Each number is 128 + 32 x the weight over its row's rms, rounded and kept within 0 to 255. Layers, rows and columns count from 0. Numbers have three digits each. The size before them is the row's rms in percent of the matrix's.

# layer 4 MLP down (transposed), 1152x576, rms 0.097, rows 661-732, columns 384-447
096:117161167123162169168131081158073110116150152126151109139133114113166150135108144109176124205127145146173125159123139144129129108131142176096078092086127140088134104093072079081062161153126173
108:120111111136116147163107087122161042191081126135122145120183113137145150158099084127161124118100102146196165060098117106059074163074107120148133081139088137096098105151189082082111131130091095
093:110106115161167131117123117138140166120143146135075084124143086124092107114149127131134139113097096138122093140129154204127145117113119152127125097151078114161145166154146125074113140194166167
094:124177192153137199164133144111164089153140192099148066163122151135156104156069145099171060101159161132142066184139134131156127153136175129103152178129133158137118075095110071152132127095161111
101:119135177131101124105105113085133099077142124080133137074132151128120162117109148050140144148112141100088127145125138072125114181174157152162121202146113114102156147118155163121167167127107139
097:112139110116136135117167081141178110101121137078138113195128141191131105087103115158087139098170136159173096149158121121077090136156071172144130165145112128133132179117139055112155200141183076
090:165055131168099126138125160139143152225118178178109071163140121179162113106119133123150122202185075169105160117122128130119140125142141072082145113110176103134102172104144089166109122093115180
099:098092076059101101130130088149157113157105057082170105136180102099109173137062084157104073121124149115079155145134129171148088143134126128166084076147112084074135108089103138150126135185098134
102:132154147133136113150123111117126127114127119126093142134167149055098119139094127127160060102108170084107166121059156119053188188129112121167100116083097131148113134113103138141137177109144132
111:128129135156091162139132146111144188106096055124133144147097158124184173081136097149144172133117124150119134131144136151100103139133126131120101125097159114132132141108105144116110113089142058
104:125095175132112138114138120127105094151116133110083135134182085142152103142140117181122102125125177161164185162133154184092140128121104096170122081129127102132162152143123141099137115084171092
100:100197106128122103223116133103062087085124081164124214130119124108162112107164128158159165187142166147081125077123177095128105122129118138127134138088187172149098121117096108106129123124126083
114:097189171173065119089142090107169121103111106119115131127151114117089167139111123099148151147095113110184125184147152116125151139188156087178149133145143121161112110153123112139152186078152071
091:115142135147147176100148129096124146189117111093117134107200111138031107148159173137198103115110112107076179127088181120106171107128127139143142142081070159144148118126160164131129137114069204
104:154121072148170137138162138146138121118147103153163100106128098108178116103158123125133117155125136117088108118144154130138118142129115142120152139137079097094107141105037157163101125166091158
104:130141041104054135121132058174170042098090166154196152092127145134114120153164081160104185113117167181091112121125179109127164159111204115104128141111104155096169165126132156122151176126119043
098:123140171091105096067133126182112168145177149214150129106116129128125087153079093127098098139124163118158094144148108087046148118165166149159167149139105101116123107148139104086113169092127139
106:154055109126110134101164102147099192082120133131186162139111097123157090141106145124138141126123105201086138153103104140099124114136167123113132103123136193104157122114114164123139117146108157
105:178115109105192105149109130139108081141137152111114082176157155095138092107193172126160158109159140152111094149107148179109174065135153171211150131145111135151077141082148168097087141097142131
097:114123138139136120173169136116167093129145146160111152211123115100112086066105129059111083114179135093104142084155129185157174114145136163154125174106183137148158141141098131121078148182146139
102:162153059087145126151125119157141113143123141121142123139075167137154131155150130145140195140119107167080106119176172145150179131097153108142208150103106115115101127088087131130139154117092073
106:122104138126136108159157107083101100126175101105068109149108155133145136110143134175067169138118138081139044150130143094152114126142065086133094111183156137121167136133116034149122047116055056
096:159121104112132121149148173136195149123109104102154062138092122115182139110121055082098105148053058053141135147119146119077098115117093101213111111132096120161139162151123173146103174121131079
097:160107158108103170112130103111133149068184166208146118171148170148127112126094145149119119111144128121096177180061172114089146131156104123137165102186144105111130094159132148062115114169150107
097:152132123160155134150093096113126100160176089225055108113134160166155113111095108165106138163132118151114114147109100129107141157107150225150075136155132149116143124121184152161132223159130021
100:098139156133160127121116155148120138113121099121133130101169105185125154130107115111117140171103113134165079137119117132171122175135153128148165105129137108169206124118097165153101090195099137
110:147145090097105107108088097182118057136088102121128097118087112134103126155078144089111166120054187114178170119142108121094112133100114183072113103167199142149061133108084129101162173157114098
103:114082066114084126141118125114148111114106146099142102132156107186091186065065164100103132121083178171099162176127112149146147169146094113123131176062136183070191111100146111141109115150149068
089:091128126131123139141095099080202132118146105109169141095122144093114142092125129106165159101136146121131082099144088092154098102156132124117115113155125142083185095125156098119115073103125184
100:132173103163071096093121166142147065201112136096138071036151179185109139155118099138149136137122173138121094086157078124133120114135116084087104069178076161190081117141096109114221179111074155
104:091130110157163110107107133084182053069110062150085129175126116130046108158142112147096110199186149123104094141170118129088192093139096113046175122101086133150114106112130119112081123130150114
101:091092157154111152164154136116163083107090119124208145144153118138124135106098121199139148122118103096153127112125092145108121057121136159083147176120188146165116134132173207092124092167134159
106:158192156183183115126116137137155097129155170138103169089108109107134098214147165144144186111083115151083191105105072134102141179131139148144088088121146087102069100153143134109118121123127117
097:154130137103163115183107165154148086186144103127168110159135107121162089150154135107171160132127147119111147145140118149109189151156115156114130115151130150116144102139165144105158084127100110
094:131095139127113074090151138125134090104116054185102150047124093146102111115126139106109093199146117103152083085143162120108110135110127134044121167123160117122107155145138189144133173150157165
088:225181139116131197150111111162154117124101152110098139134196116156176084153086195062094100148139102114101181137152136198156091088152153164141104097136152142130102096053124171070138106168123108
100:142096145145141189131126162130107159111119171146134094078149156061166142125100118122099155106146058128130108142089194088110113078113194139160160107084120072112159104101106161126179079097119089
097:122046149093188105154111101179128131134096110128192103118126103163121203085124110112163105125156168103106094144164194135087099123118131117121122190093089140081141142122123133144086126162114165
098:108099145061111104168084115126110129202087089102120179143105168106139110136149090147196095143143107121120121099150145160135158167159110096185071134089150091151117082114105155073151099078109166
101:122098123149161124073091155185079145151097107158192138142109105131161157112136072121105124157079130113112114202107065176115094074127139144093188162077124136138152154108068139174093132179139121
099:171186109136150124132114186067127158102148118172139191122100164164156127143149147109104126111096124185109161129172120074153087111141178125081110113191148127172109006169178110190107121142139116
101:135140154133131120066132137137203057085199113159187136123102171127155147140118085189097145100123131120186126164162161130206125071116170137137138172115091111107153128130125117096127089137116180
094:114077130119093129131155089100043127155137153116153095097095133085092160098131170112120255177195096136178118089140106172163129131151155064163108136089169065149100104108101139095091098147150142
100:087157136164084065085115221123091162163088078098150110139151164125154125102159189068067016128111074125154139121127180103127159125155097156128138133150110129154135123166108118137131159121102158
101:152094076115119163073122119096171155144125102148143158191121130137110173169158085167145086070157132166115124089130129142127158103135082105174113102114155089134142148106136151151152061166112200
105:091097091106084109153118128136133077137170054082110069198102135159083087120202152173102167151144111100085121166148043132073124082129153135056131125117101106144160105123099103137127137112156113
099:163108104117156076150157135094134150090156148136122139195117155139084092094108150155166059143085047094097118123122194096138114124086141060052122137112106151187123095180129179125108138177115054
089:165167114103096102115145135110142084122140105112064145157138145112178129083140125177101144079093094120090137172086167088128116084105171119147119109190044097129145086124140131129142129145088094
101:128102117159140084136059076131095161145061142140149092207113165120112179129106085125186089102157118122089114103067127143130129172169151157135092157113162166163130196126135107182110158140075106
096:161099147122108084136053041124127191157128064130108122102158128104130133141164131119149187109121110111088161134214126091137089089166105151127165152135143143113154184141180138080157169197179129
102:131141131235110133119130157100143142132106204159114112092130153148172067119131110131104184127145130087142073115109151144147117162132170125114126157089165115135084111095100132172172166199146142
095:156102109074139091131155105144150202150084123147135149120082165073189113112148095162177106164149136081110137135169146132145120082109068158101125113126121094126132066104135076151145194132122122
090:167161136084156149144122112063105193185098084147165154090107101091202184134173171138086148105178118122098152166126151156164093107071144140126087113132074099121153158099097120112118085121158115
103:134154115171182142171168106141095132133127123163127086074087127046140149173100138128127085161100132186120168142103142157048077099169166113077075102144131104115114123126095153132116173158141149
100:098154121124144127177130142101131073084096134106172085154090106114217138154219090138141144091146107127131172109094110135167068157151137103071134125043084136189125153156117120179132149185138199
101:172109123116127153119136130102206127118158089175181170130147158175138108104136161156099136110128112162110168115108123221132143128112151151088154111100136082084106135099133205172166123139146085
099:094162127094058090093115131141125130109127105132107151049093161129158119114083117137164153095137134097123092169101145090129073131096136134081169242133141176080112137126111132117169155141079110
096:065136124170112096179123104125151154124165109100167103162120124159142148089131135103118108093139117111209150139168135083127091103118126165132119117201075112171140115128107112130123151115155199
093:101104135087206102178134128093155159158137106108153134049137103070111096112155104115143103159123136087134132104120135167133150096075106133137103137145154096137158116145141149136136124135156134
102:107160162138151163132093133118153121114135065113059087117094107136118156138126160098084134065139108131147155073161167134130108109117134127094083149072166094191148153131150189035124123128141104
097:146151107157121073132149162139153083101142090174089078135155149143125178118121062116111180150105140148115123165141165046091173156112091119169164201088146147131153151157155172088101111137168112
089:134118145129123118149059104129085111130086114157117159137106143148118098157077159056190152152137140057178105145080202180180092094142119165096122197158124160126150119152122158107095090081112057
099:101151171109140100025160089172095136138113101154095126121181149208117135084140160182154142144096104128126106137107102093193177151077080113057130115148168133111114141186093130111070110094157176
102:139169044104142044088164114133134122065139122057108124102142103150157151100138183113136132156160122114060138118185103103137144167137157148093187129136115130165123174136164113154154158111121089
101:122125191144107134092139129127053113107129122145177136086138138106125071115134099082146141107150119148060116077138101186088156084129084171127137075171146144157157092105103114129131142103096139
102:134129103093184128099077145092150141159128093152101138118134117110123146125164098098130133085162086135126113126096140110113112098107095084127109112154190098140096117120065108135134136128131156
105:129094186124099122136150160144080098160194125121156129103053162098155138125173164116124163107102157096118126119100164120121131145087118094139097112138144123138105087114147109148167167168156097
094:136161109114099111129142174160103108114162176136136100162099119111147105149120173169171152210109130064142095151088085111088091139122111151105171155140077126160126079162145081151139129099099117
096:136109092170134189148116098128148173112160107068124127133125098154150168161117196160143152123174096147086134199079093153132142126130130113114173107165101078152121111124163122108140145093137118
090:147145143095077095131127135152146127047149113099103072154159179149161119175089152180178108160095096068062114192113092121146117194161172097152146135185068091142094154069107152156169152092172067
106:136099189156115166067127155111084115102158157119151225106120116155115115159088151184167115134151183134175162139188141108126167123146086110134095079144107126121139143145158159106143112160126000
100:149120145125134085132092166117138182190092135135085177108084093158180121097167151105086149139129167103064165119176176141160124126093091126147146109136138064133119159152131081124157092110091136
# layer 4 MLP gate, 1152x576, rms 0.0993, rows 662-732, columns 384-447
094:054118129222139126092110127144134141144186157149147188116084119123136122154117132097176175125122116133099079102123102152125149084160157144120118190125097141040083137096130132104141160137103172
094:110158120059119103157172144147164130167129147152146103158093188108154142140115144157119181179117136078171128146094167129158114153107136117117101172090142143114145032084115140117129071141125112
119:208149119147122101118132168111070085106119085144114137091191107146136097136122128151156119140094138126082157144147107162114106116111129118132115111143124114184089162153026162127121152182137156
101:133059118119086133166144083098067232159050111088109080125142158132128148141112080142094170143086185171157190072106162112118121101063107195097139152109115083134112131147105098150136098118152124
096:116081117133106129174120123104167142087137121138098109100131117097068103148084129162071177115162164118101135160130154188110131151178138140080126104137146102165114156151153082122082120135135136
092:085153098125108127111131167119127075173138107114090131111165146180135172058138091217134149115143106141104118113137109117138154117072112140125111136090096171142078183103129103094095116133093140
098:196156077120117110127124147083086133182130122131135071225138128149102186113144153148165154164109153136151123158113086149095191112114158111118124135148072080138136103141152139163086158178096154
095:084120172169120111144121106073090093175075093157061107118157128158112074134138100171147164124129144127155096138160125163189057114080129154086140150063128116149101149124078126080117127097176164
103:139147112058137180070136130163153123129093142102154142049129168177082119108110097106136151149103089144123148097157109139123177111169079146076120157082112124164102167125168165157055156132115128
098:112106102109171117053120096093162218068101125096096133177134153109079114138157105112169124130133166080075146127147167079162134084158133176058093098116168124135173150096127147162060175144155165
094:078088193115109173073096115105115131107073108120155090142141070064143162126136099085074097106076106119148102151093138125126108204149121130174085060165113155108063113165157079112138149136080118
101:129131194151179151139125114109124182150146104117118171176172092120119123137105151132095116187117114151135122114111137110145078066157170129141133099150120108138132076163131171123151115158086098
097:145142154104073113119172111102123131118116108117153134124123124137143117151130092086135108140115171153094095160152122127180119099103102113148181038075133135133103143097120105137131151125088118
101:219126116098133159096150149147125151146149158133181146130124157105089093142149086111157122156124098087108113105088165158173075137128190140106089140102133084224136133134107131127118163106114194
101:093071142116174123156107137138144167168142120126131099087114099165103091104082138014137085141177180115089105101111138160103090119158157084138147117087124056129160100090174110083056116148152121
101:089145237094127091134172113082136135110105138156139122156130219077173070181063115173079215122147161076135069129133153118133169109155126113141102180146112104137145143136108180115115107070143167
102:104156164129170170123088081094189130093147131064113081173138169077135138142098146141150144178183095122102131114093167099103149108090118125164126148108145131142100214093087115131135040149129093
095:186166123162134081089125110182067130097167046175107159165069113095104144158155173110158170138131094138129155093109156125104149105159077130177113130170172142087151136112151135035179134147115177
112:094100138117095132095107117119102112140162136126160096149112176136150156108119141145125095142177169157138132159152112104150096087092098113155174104094110105116082103124073091111152072130174092
093:116161176084137098209098149067128139067110171104108099143100152113168111197121092139221154122123099148096119167091175129128148071064128155124163114099100157127112114090102106146113082058176114
116:131041102098158141096138159080095112098175078175162104119127107148118088166135160123130167141132099129126105097120104120138109113118111041189068160105140136102163119163123112052215052105185142
094:156143071159170124061139100144093101044177160209090159061121141119187083169120129131125178129146162153109098135120155161182106111150143153124113064098166131172132151115118159087161155140166195
098:161157155131137167093151138131165192177153122099135158121155148169109127082162134110171186141071106180103086146083185137106162132140140080108103162142130127060169092089162157150108163136090177
096:130093073171128188125156114057115121119131088099097110112108106127104149128116131137120181127105104129104136121128116075173138113164102134133103113111149154109176129096113151079155171152117093
112:101116132142173142134090114163183094096166112135144075110192180134097149088099136119135172142133074141086082155100121149122112102167135114112174123098171198128172179075103169152152128197215107
095:151138141169105120100122149168132177075140093117091199095150147117115141161110161060132143095177193077122207161173065184072073123090120102135163150169109073147132178147187131131163101147130145
099:134075124146125171117065123170108174129147098150116080064096151108138140132097146149168125135105126162112141128124080091140113170165122198109133174163140150075205072089081166166103129120158123
130:113095116127131084129098153213145100149145158167107134154147167139113112122098145147149076184155133129202158163152142167127133194090079138136093137105136152148112131137154144155131134162100101
094:115106159080131108154118116070163132174162105124161096117063074166140054168126120176148151135138143167092194096136118135164121129127155144171116116081142154148140131141116140043147163193127158
100:127163120142147143140082174133128147112113128114125156161151074065104097115149136098112080120158176099130146090085118121101060133085138155080121174124146098107208123145100172125119089064151163
095:145084146119130132117157130209093152153140107128131120100167131120123088127133159110120159094177137116070109087150098202029082125207091153131139144143096085145131158161094164135141165173103199
112:121165187162150170160121155115128149096104145140123134059108089148210094124136165160128142190150092155139149117177150129142169196070169122113019144091124152122177152168177128086188172072193176
098:137154157141126088144104171102077132143132115172071160105117141107083156105148115098168116150137082174098185087105164136112121107113150136118151093166186074170160115159136128157118186110166173
093:123033150140114121103128145102119047096164117108129138136162126042131152160136147164125071110181183162135109109099070143158129169140106126094158198095119100144162118119200147132142108163091153
091:122086112116180165129104050148136126144131102181113173136135121171132079108152126096091137116084089110166116138164119141158145140112155178149157122134123080062150140124101146133112105112124196
100:153125139102202089190115150167085157172080140151165115096133112169150129114084182089164137114099128094176112143140106172141118151136094107175186065166070124111142141103140169150141156175096112
097:080142163153200097112135139080091133163217126134090168118142160118140126052135177079126142124145108098140117106159141152109137159154164123147157122069154128188161118145130127115162148147171166
096:145088151121151178108122221155107046086098091130126126120121167076138143165093170137174160123140138065115092126166091144092133200081156120127082104153122158108163115108174148106113170163195161
114:112086073067124099098125123116084119144111144138144139112097160088092167135176133115102190134131149147129110108131114084112098054092109132123124136085092145148110086135118098110144108148104144
094:097176147133167147118157137107081136090169134103156123086122131110124077096115157102163153140174132094138070081076178177107154081171096157089118103109169112165179126146117079119170116139087162
093:081126133130128100139131145128098139176089114116202153159093117144089126130075183122144149176136174164149132064126136168126141093111118119161110168105067089148130129142163162088094163114154128
093:138155122100099134103159122151112123108117148059206115105081096145129152118133143086115150155124135127131125087129126118171131172152096114119107138111103154115157103122091092109163106173156080
098:158131147109111190146125110155111104141082029081166128152129166134094135150130075102078100128172184109103148118145132144195143077103169072102142192117134116119151130167120125189095113186126122
108:110119196061051173170123189117090076082125165154150149103114130132168130140049091114100159116111122084154164095123129150121135127118150139132098095138154164153122171113156166122134071126181121
109:179096100154196170159127132115109150141127098103124103125132119127120098104093131222156174162100141117117132151134100157093150182103121097122117165145141106138152123118140142064159123128132172
091:145135132073135186148113112131152111115132110065140132121175123100138160137103102148145129092067143154068132135129173149118167130081123112158188132142108192162148126159199134170085125132121153
091:149143145115159094150078120099162117113116123115129175123125164154148114125155172182147166166089098129116100119172102121107104170155138135185095114127095137120122171183160123112180142126170178
091:205116153147142159138097133141091126118095154090150136191100171155108131063152139159076056104083173141087109101117144130104078089156132138095087149162105135081179130056135146175108138121222134
098:152133079132081137112124164170083115103144095168125205092151105127110171177070126122086162156181118074109095110093114150127133143162119148151101083134094101077135119153078113093106087168119120
103:148206129141134133115118131124119155100155125080101138126101112184166074146111115140105162163157139142138140161092154119132122134091169172140042114104147101103104097111123096114151124170145112
101:046103116129171154095119068138122138121121113158149129132107102128143170109095099097181123167200174094107114160171062121146169065106105139183139148112101108159157167048111114146220058081148066
096:126133096138081123191082158079117171130147122136172166144187189104094118074101098147146126088128131115074107164108103127159075035179119117152201159152060145092095091148178140132146126138099090
108:160150108108121162133091118132138079172134100195132125160119131125027168144168129111161222153118115124118157088103092108198132181153082150093167166123121150110145122137144140151103100177151119
114:173154164130144099134099165077116141097173135168249130172101175124160194153133164166104130129083191138183138122049118119124165115172144121142101146148160157132225137109116105164130155096111161
091:166143136154111085160138125125114146098113188110117125131107131132136080074065099107056138188101131162139127092218140144141171164093139139136116135137099171127171116158087087161090067145109144
103:155178160148068110110131081096140129122207138154094165117110104121123144115104083161150125126147071150120145175093111160070124057095142169122079133137079206113203114152138147166104139117127124
086:147099149107196162140173150113136146081161099129136128126099106137125108122187127138109114076146127143128152118136124130112118146115104116130088119128146098091127147110107149212187108081160133
099:091104151125116150142060164179093131115147142147151120118130156102096150175152069171123084092145115088129136157109149108123080186114139082139134087104143118101135129112126111099183172071116070
092:142126121129171125101163133140180142121178107091151083136143076124183154105122088073153203152123157162123123095132090135121176116132165088133082146118100096143115148142103179113132080140148102
100:142191105148148078138136167131163117104132159142113124114169131137095147099148088131089170163129134124154108137158164109123091151105118156157097153061156151141168112119096128113126168225107201
090:138132120150124127144151148161124160162154080155119132154160123159103160126098114095107155197095147158120148101150096135112113147083083149154152105117064150191118132102055134144125115157122121
097:116088144137112137186134149117150079107110156140078087114138119070166171103108091081090171072179135104143143096158083121112087125133130129142104143087154088133174106135183184158148167118129160
098:149160155135094096091097074120090087060124131220109148122135104111095065174136138140104097131146135094185152117171126158113116171144130121151131143120121133067140202173147115119123128122131128
101:198143121131152097150203159124115108138168085177143157128172116126172065125088163118103151114104098120137062065113126159104104089066147137080093121112132116081092188135114176126146130121154175
092:124033143071108145145115085150153135173095080112119137064133162157116118128127087172125180134083109159126166191162133099111123123155112104172139146142128124157165110172108195155145051089134154
116:121108206104120101105106088115151138093057090082120137118110191113106125124157154160182131163131136129099085134130145138123132149135099102076134122168066175087159179112090095140103070158116133
099:085089183065091092114122106181113145135118113132104162152130097123146109133147101107167159189074170127099122157132163140137118127108106095162125132137068155141057181048117073091112071130098197
105:142132178097075201157125104075132079131120156136099141139090114148101111078121185044162101160179154104116119186089118136106202136113133122126121129124118119197127171129177149113098164115145191
098:161103136198133107120117078089135069102148136067119156124091139169107083137094145111083140136134091159113074104105148087174100130102124177135094177113168145081120181147150166149092110113090149
160:103107142097151138151094196140091107144083135098120211167120135091133151136154081076117157105087081106137150135098156135068141158087156138079058094096122119086160074111107135113147099115096132
106:139120118074143166097087175182173160130159097116169123084093123106117140131168157067119171157112144097178142097150171122151099161142078153118124136075134093113129168129117065144133127138161112
# layer 4 MLP up, 1152x576, rms 0.103, rows 662-732, columns 384-447
092:101089090150111094166071174098173124191153138110163155169101114131156141155155137074116118196096137091107076131044165154138097122150123150062131143159120088127106150122078125137175165126097207
095:118106141136093091125160137150158057146126096193119119125128169153172136178061131107121168117160078074145103154119104101110132125073087142207087181122154077086121113158120095169078126076067097
123:176135128131107128127179139144126124094172118102159095156151158093115020125148120148133105152090114159160144127143102114095111203145180155135068164138112191109126144110139181108136154141158157
096:083125111168097118157135125137103105160095068101131139126129120121104089125200150146144128183145137131097128124158067137106128080172139131140104113051175146129143098158131097064179129119054105
095:170074130134108099101122143106113165124174052133106121107127076065108144175137136134153098196042118141134145145082155165153098096140138140101133085151141096127154160100150125183146143188078104
101:102159154101143129111155117110124167097115092138098136078133157101137114162163147092151175119120076121166099136143173123113131149143140195158155110121157114121127176180082179090137115150118150
091:160114104131075119117133103106107126174131161172095141145142105141154173084095186179102107146138185132117162157138148131122152141077142094149108078127099125113137090147102114107089181150086053
093:098101140157087163116123111108086074177142147190092098125106104141105112103171106154161124157117200075121121153087130169163087139059150114140111093086097158130129160141116094087113127101163142
110:169134166130097086120154149168150151129121068125122190104107124158121155133145104138175107162109111172124128133057135125115132096082139088086119194089125099203171129075120145110139098123126121
101:105129112154114140152086144121143118127079119119145041129158106057116111174136124093087141137169129098096175149170119106108062098144143157124134132090165094124098122122087172068114172152184089
098:136126112109135127098160115068138105174115131161160133125125145115154090159157142107079160105092169105121104089112122100156150105117133119076134098142110066096103122141176107154113101133067107
109:133126142148112132139110151110148201150135154137138170144090086173106183139124156142114109177123092112136124121101099135091112143139135078126165079147123125133143124158179136070133149076090131
089:123062116076066139135096168103159130150148132170128133129105122102130090119107108090103141165138160103130109121196136110161085132144131112140166110149127103126127127113174127110184139100143173
096:164142162138151110131129127199083120131113160111132173113124144136099096138108127176124113142101117122170134107126088171130096153141144139143101160157216124087168120136119088078128117072154121
099:136105144147104124176103168094125118117151120118129181106177142098126077108151147121084121087103139092143161111086111120133069149105108158122122103087152112130095139159116159149071113149169172
098:152132101134094173108145141133103172140126133124132126121159118119106133173112115121254160098150092132163126115097160205253090095104122135122130071141115119122101146086058130087153162126092122
098:104113152155096076100081150092144149106120118112077065146098140071089124130157141183158153118170144064114182071112098149144102103124142163180173138122148139075155178105063171133090112168163094
102:162157087111186145167093149177154075136120121176185135168175112071065088196055181115118122127187141139162076136146115123087178146255112150069094149104100160147138156176160104114080088071129158
110:132092127099123146109125130118091104115096082122130064134088067108164086065097134176106112109183148095091135095163129128186098132133139110100167128140141115103115133067133100176108113121088074
087:064095139120101144054099132103105092114072109100133106102138071169095128118147155115137091152124164142130104119133094133152129138172093129189110098111103081125098126207175091117161133113124146
109:134136134116123112098136109163074045152090142132144121187123132101114114087115124147100125138115128109097097191108143106163097202101105153145123157179099164146195152128072142115118173160083172
099:127130121174136140143105073035037103141172151183144137085141150160108079210103164178204157129137127148117091068140114131147177198151123114169112111096132181137127151083109087081096138191142179
098:130156160155092116130104143194123152165161088102083124113147155118118107096136170081132150135085121128128168123169106182167076139246109147082137103079119126144147081114120165181145136085115094
095:072119152165117226114141127073133156160164100135131110124122153102119118117120118122119145156075157169107117145149104144170104078125116176146135066120128025191139096122123115128112105154111161
106:145134137090153113174113122137139082124094103148152202109135135140073176113118222103123176133066101185121209113102069137082140092112115158118115087160135169105127107075111144140143132124197064
104:153102113086070122090088122106139140109105125184179159117131162150168079103115127118103149110107106130067158151127129188149081144170146099144192109145154061138132139119122139138108137169108118
095:134175088085133109124185124105122142109102147187122138143147119116152088080145138117102113134153096092168156182109162113128132128109166058139124124119144128135118124150146197125157136112101190
115:165056108144203102127108121146135129141123149194108156146166126144103104147121143177118125138157111079113171166110162160136126179088117119091138143084112131237086173101147193130147177162085129
101:170137208181145150130105045112141177168133094076094170177123122109122139145168093157155161134123151109101116136162150105178148133152113149130125130156146119149104129103120089113138119168113139
105:137160081116127122113168143134172131147103160146133069160046114097154045170142130120144152153167085182093115157067133140129088181160119175081092107173071078095135119151114080167111091108126098
095:195149188076137165102140114108131190103052134135166173115132108049129150142168119111125156140154125085138149135122127180051127168126130109154140121158061130121108126153143124084087147140121136
127:105096125117151115127130136142139151171122073103124166120112145138111178167105133089167128107139123067135123158118131124133144123179110143138112122157137105151077103177092149180149142155083072
098:122133093163119217098198112120100154124122120123098148118099085136132179131107160175049124186101141120187193136107135223139123077121093140154080112121080165123135134095153141096148137136146095
093:094091165078120135149095125114165178113157112149075091128138134137144127133131165102119083124163137139135169117135082144121101136145146100084125121113128113103141083143118201125189139192176108
096:107105098116148045105158126109134131144174122161119121132098130157129146202161156161201119169112114109094078132093080055068155127113097145118143103120125154169135122160108101207096161121156108
106:105147151154105096085153129119174081103118126172135108167107140157101115151166090129112123192171202114054201091164097139139088216110135095089060099105140188121123077115110222113105186158172135
093:113115144067150129122140107132155149130123123059122146126079106090158120172114131144077225103149136124117116105112101153128195069098107140148116196174085120150101184071118105135187073091177157
090:173126083130108131132132145167121113109099139130127073122135179098119135095112080104120115153134054077135107155151149107220095108079183132128103127168105157129030104085154165151176136159167167
098:118115128159145162125197188121165110173137079177107171175114104136150076166104105163099069112107125161103144111123135114124142138150130109075097116163115115119105110142182149139131181134148111
090:103091098114089084193173106155158139141142124092136112089091146134117176118112117079177100128094158125153123124125136106127120084178165090116069117082163155130103148116172112128117121116086158
100:170127161131160163141125102152130128108038130065125102130162098107138134091119134123107136080151095143137185149129128053124167186125128120114119112134095177161121137145106126094132150116080074
099:170075146120114122178138120179151150140174137129077077089114076172110102108089171103126070121137157127163146092112158120062149147142108091134126093129099119135142160175125147126134092132081106
102:109102170112124171160143170115172069066128128168111062120136155085101088145131121144152140159140171106154215125151127197123096111069152068084133158124146087127152133136210163151049121129092106
104:146100159119136107087110085117154170049114096105120151170150147143092136082131126135113150148144097140100138164125125141134141084137134078098134149113168125073105118129127118136103182079139155
121:156117140123155140104064068141102174118188117059134151146134123138139110091148099151168164133142158118112169110107121163155181158123113131141099163128113062170112106120095091082134152092134127
109:149155156145164124117164146142166157116117096181131111144118134073127062126096167083162153165122176154120156152101128134121159171082159117148111105124093131102151045142138102096144093154090138
103:118115189153129117163140126157109159103108104165085130138092103099110156159140116118120092156172145141151117090163116161128085190147124124151125170105154129089070160152153052173102127083131069
088:055141081149116120125103151078144185142149083123084123164132119078128086134221149163112123136126128146131165157125124094166114098112154077138132124128065107155173127112114166052117092096108117
104:129133108064095116147126163155163052093087141144149121136101118149078112153108132094088151154116168108149097183120138105113095149132143159159121110094041066129157071138112069162069113088131138
104:150151080112159127106122153133182160142194058126113101132200145136162099097162093100139182129163155126118149077167124138131129113190125146120108138100168084096110097117151116106210148093099057
095:147128114076070167111132146137121126150174125125113114124057084121167087151155159140098097193121138093131100118127134117102127144171164094129157072104173118160093086097152106135124124077099133
100:088095112149102129096112116180124092081196159143133125120142186170095089106083075148147109119122104128114191086115101118088092158142113094123135175120159146169115155150109112086164225109139129
105:130106158091134158102154123138131168057072143134154115108108138146163159154159144122162139128115154141197145146104085140147111123149110097132092085105154132167145148139140157126172130093084151
109:120129130095166106122160071171137128148139149159121138152123124102138127093102156149076120155132112141082096121082140106074193217132133150173116120159153157145130077130116101111071108129135156
097:169102111083091177142123126126128129118139128116206177124171179123137137121163111156124136156166152099104111146139096156182072163149158153125170152149081153133103128130130104117135129083130189
096:087110157131166118143153102138092144114127158132123064180164091160149183115115155112112114095157091156148119146148122079137102095180163134123107101085118077182117134096138148067082131128098146
093:140148127116113169126114166141096120133082133175113126125083131103119117097110079124125123170136131093110152078102163161078173184077088163134194115089075134140128109147125161130088089122116083
106:159165131072108120142136090135154130121125151128158127156124112155150100093140181188077138144117188166108123126096164170109123121109131092143103189145149179131144104139083110095116190124140203
092:127098083170113159098076143124174097149165110171104188192135137156139186162093138174183219110138105154078130115156115081158122112220145140099070136171115108131149114102129122147167117187076162
100:107107101126161092156161126115111123165096060194215182138122149136125074138130187116048128100083113139114116194173132144133100147098159123086129058166130139093142093136074117090097121125140170
086:124169101128068148182165163122082106156125089132144140096157153112107159124155121167110114149108096161080156145159105117118156136094065136120165086195128111131138111093087141118086167104149157
097:045143118143140149119054133145111072156111109094127102133179139108136116102125079174137127169145122127087105078131161152108087180170163173137129118141118190131155142112094134102100127117151101
102:062107128086114104129099128101141078097140097127119145142124099135126084130134135116142059114176151098118093145148086063153143126134173066131146112145113114121076117133095101129116180166098090
100:123065084108168139118121054108181127151157128124073096170120124136105093160149105127067167189106113157110127122187175134131167090069066099112170141138117130116165209118136170100108117167143171
103:117142125166156101126149158147117107144159161151100125121067068141139125152133148140103172110118051112145104171115130129096136128132168141081108142130101216111146129109139136111141109154096122
122:157145097120148092101118146194134150159192121161139095145170025110157106113142131124145200133129123115102072113121141165167116153094161104117096140112186104152111139173145148099099139103165122
098:161193156152116187135136105116091131162121159112107141127095167135140111102142099104188143115078151110152191159130120159106186123099129125165102094121159173106194148168143142142141207125179075
095:095162085096181148158084152153109179146130133134067080115072173145078115125138065137092099168108163139121107178154134114181111115064093126175120140139125103111128126087141098104176117182100098
103:100094100189148188196126113160111157127110159129150115118163133157175121133086063115114121095145124232098133104122120217165080101138150138141097166131198173107151140113122101147122103113131122
122:130157151149106087124102089104123135147150140136124114188129117144134137104144166129131157134123159123108148132148138092068140092112144187179171156023129205181202068141125122122158144092118168
102:174140102099086166140146128131121100168131073162130145126156125129136137102100137147122121141130077152125089111091136173145045163125134133153123113142143096133114137104109122156163081138141125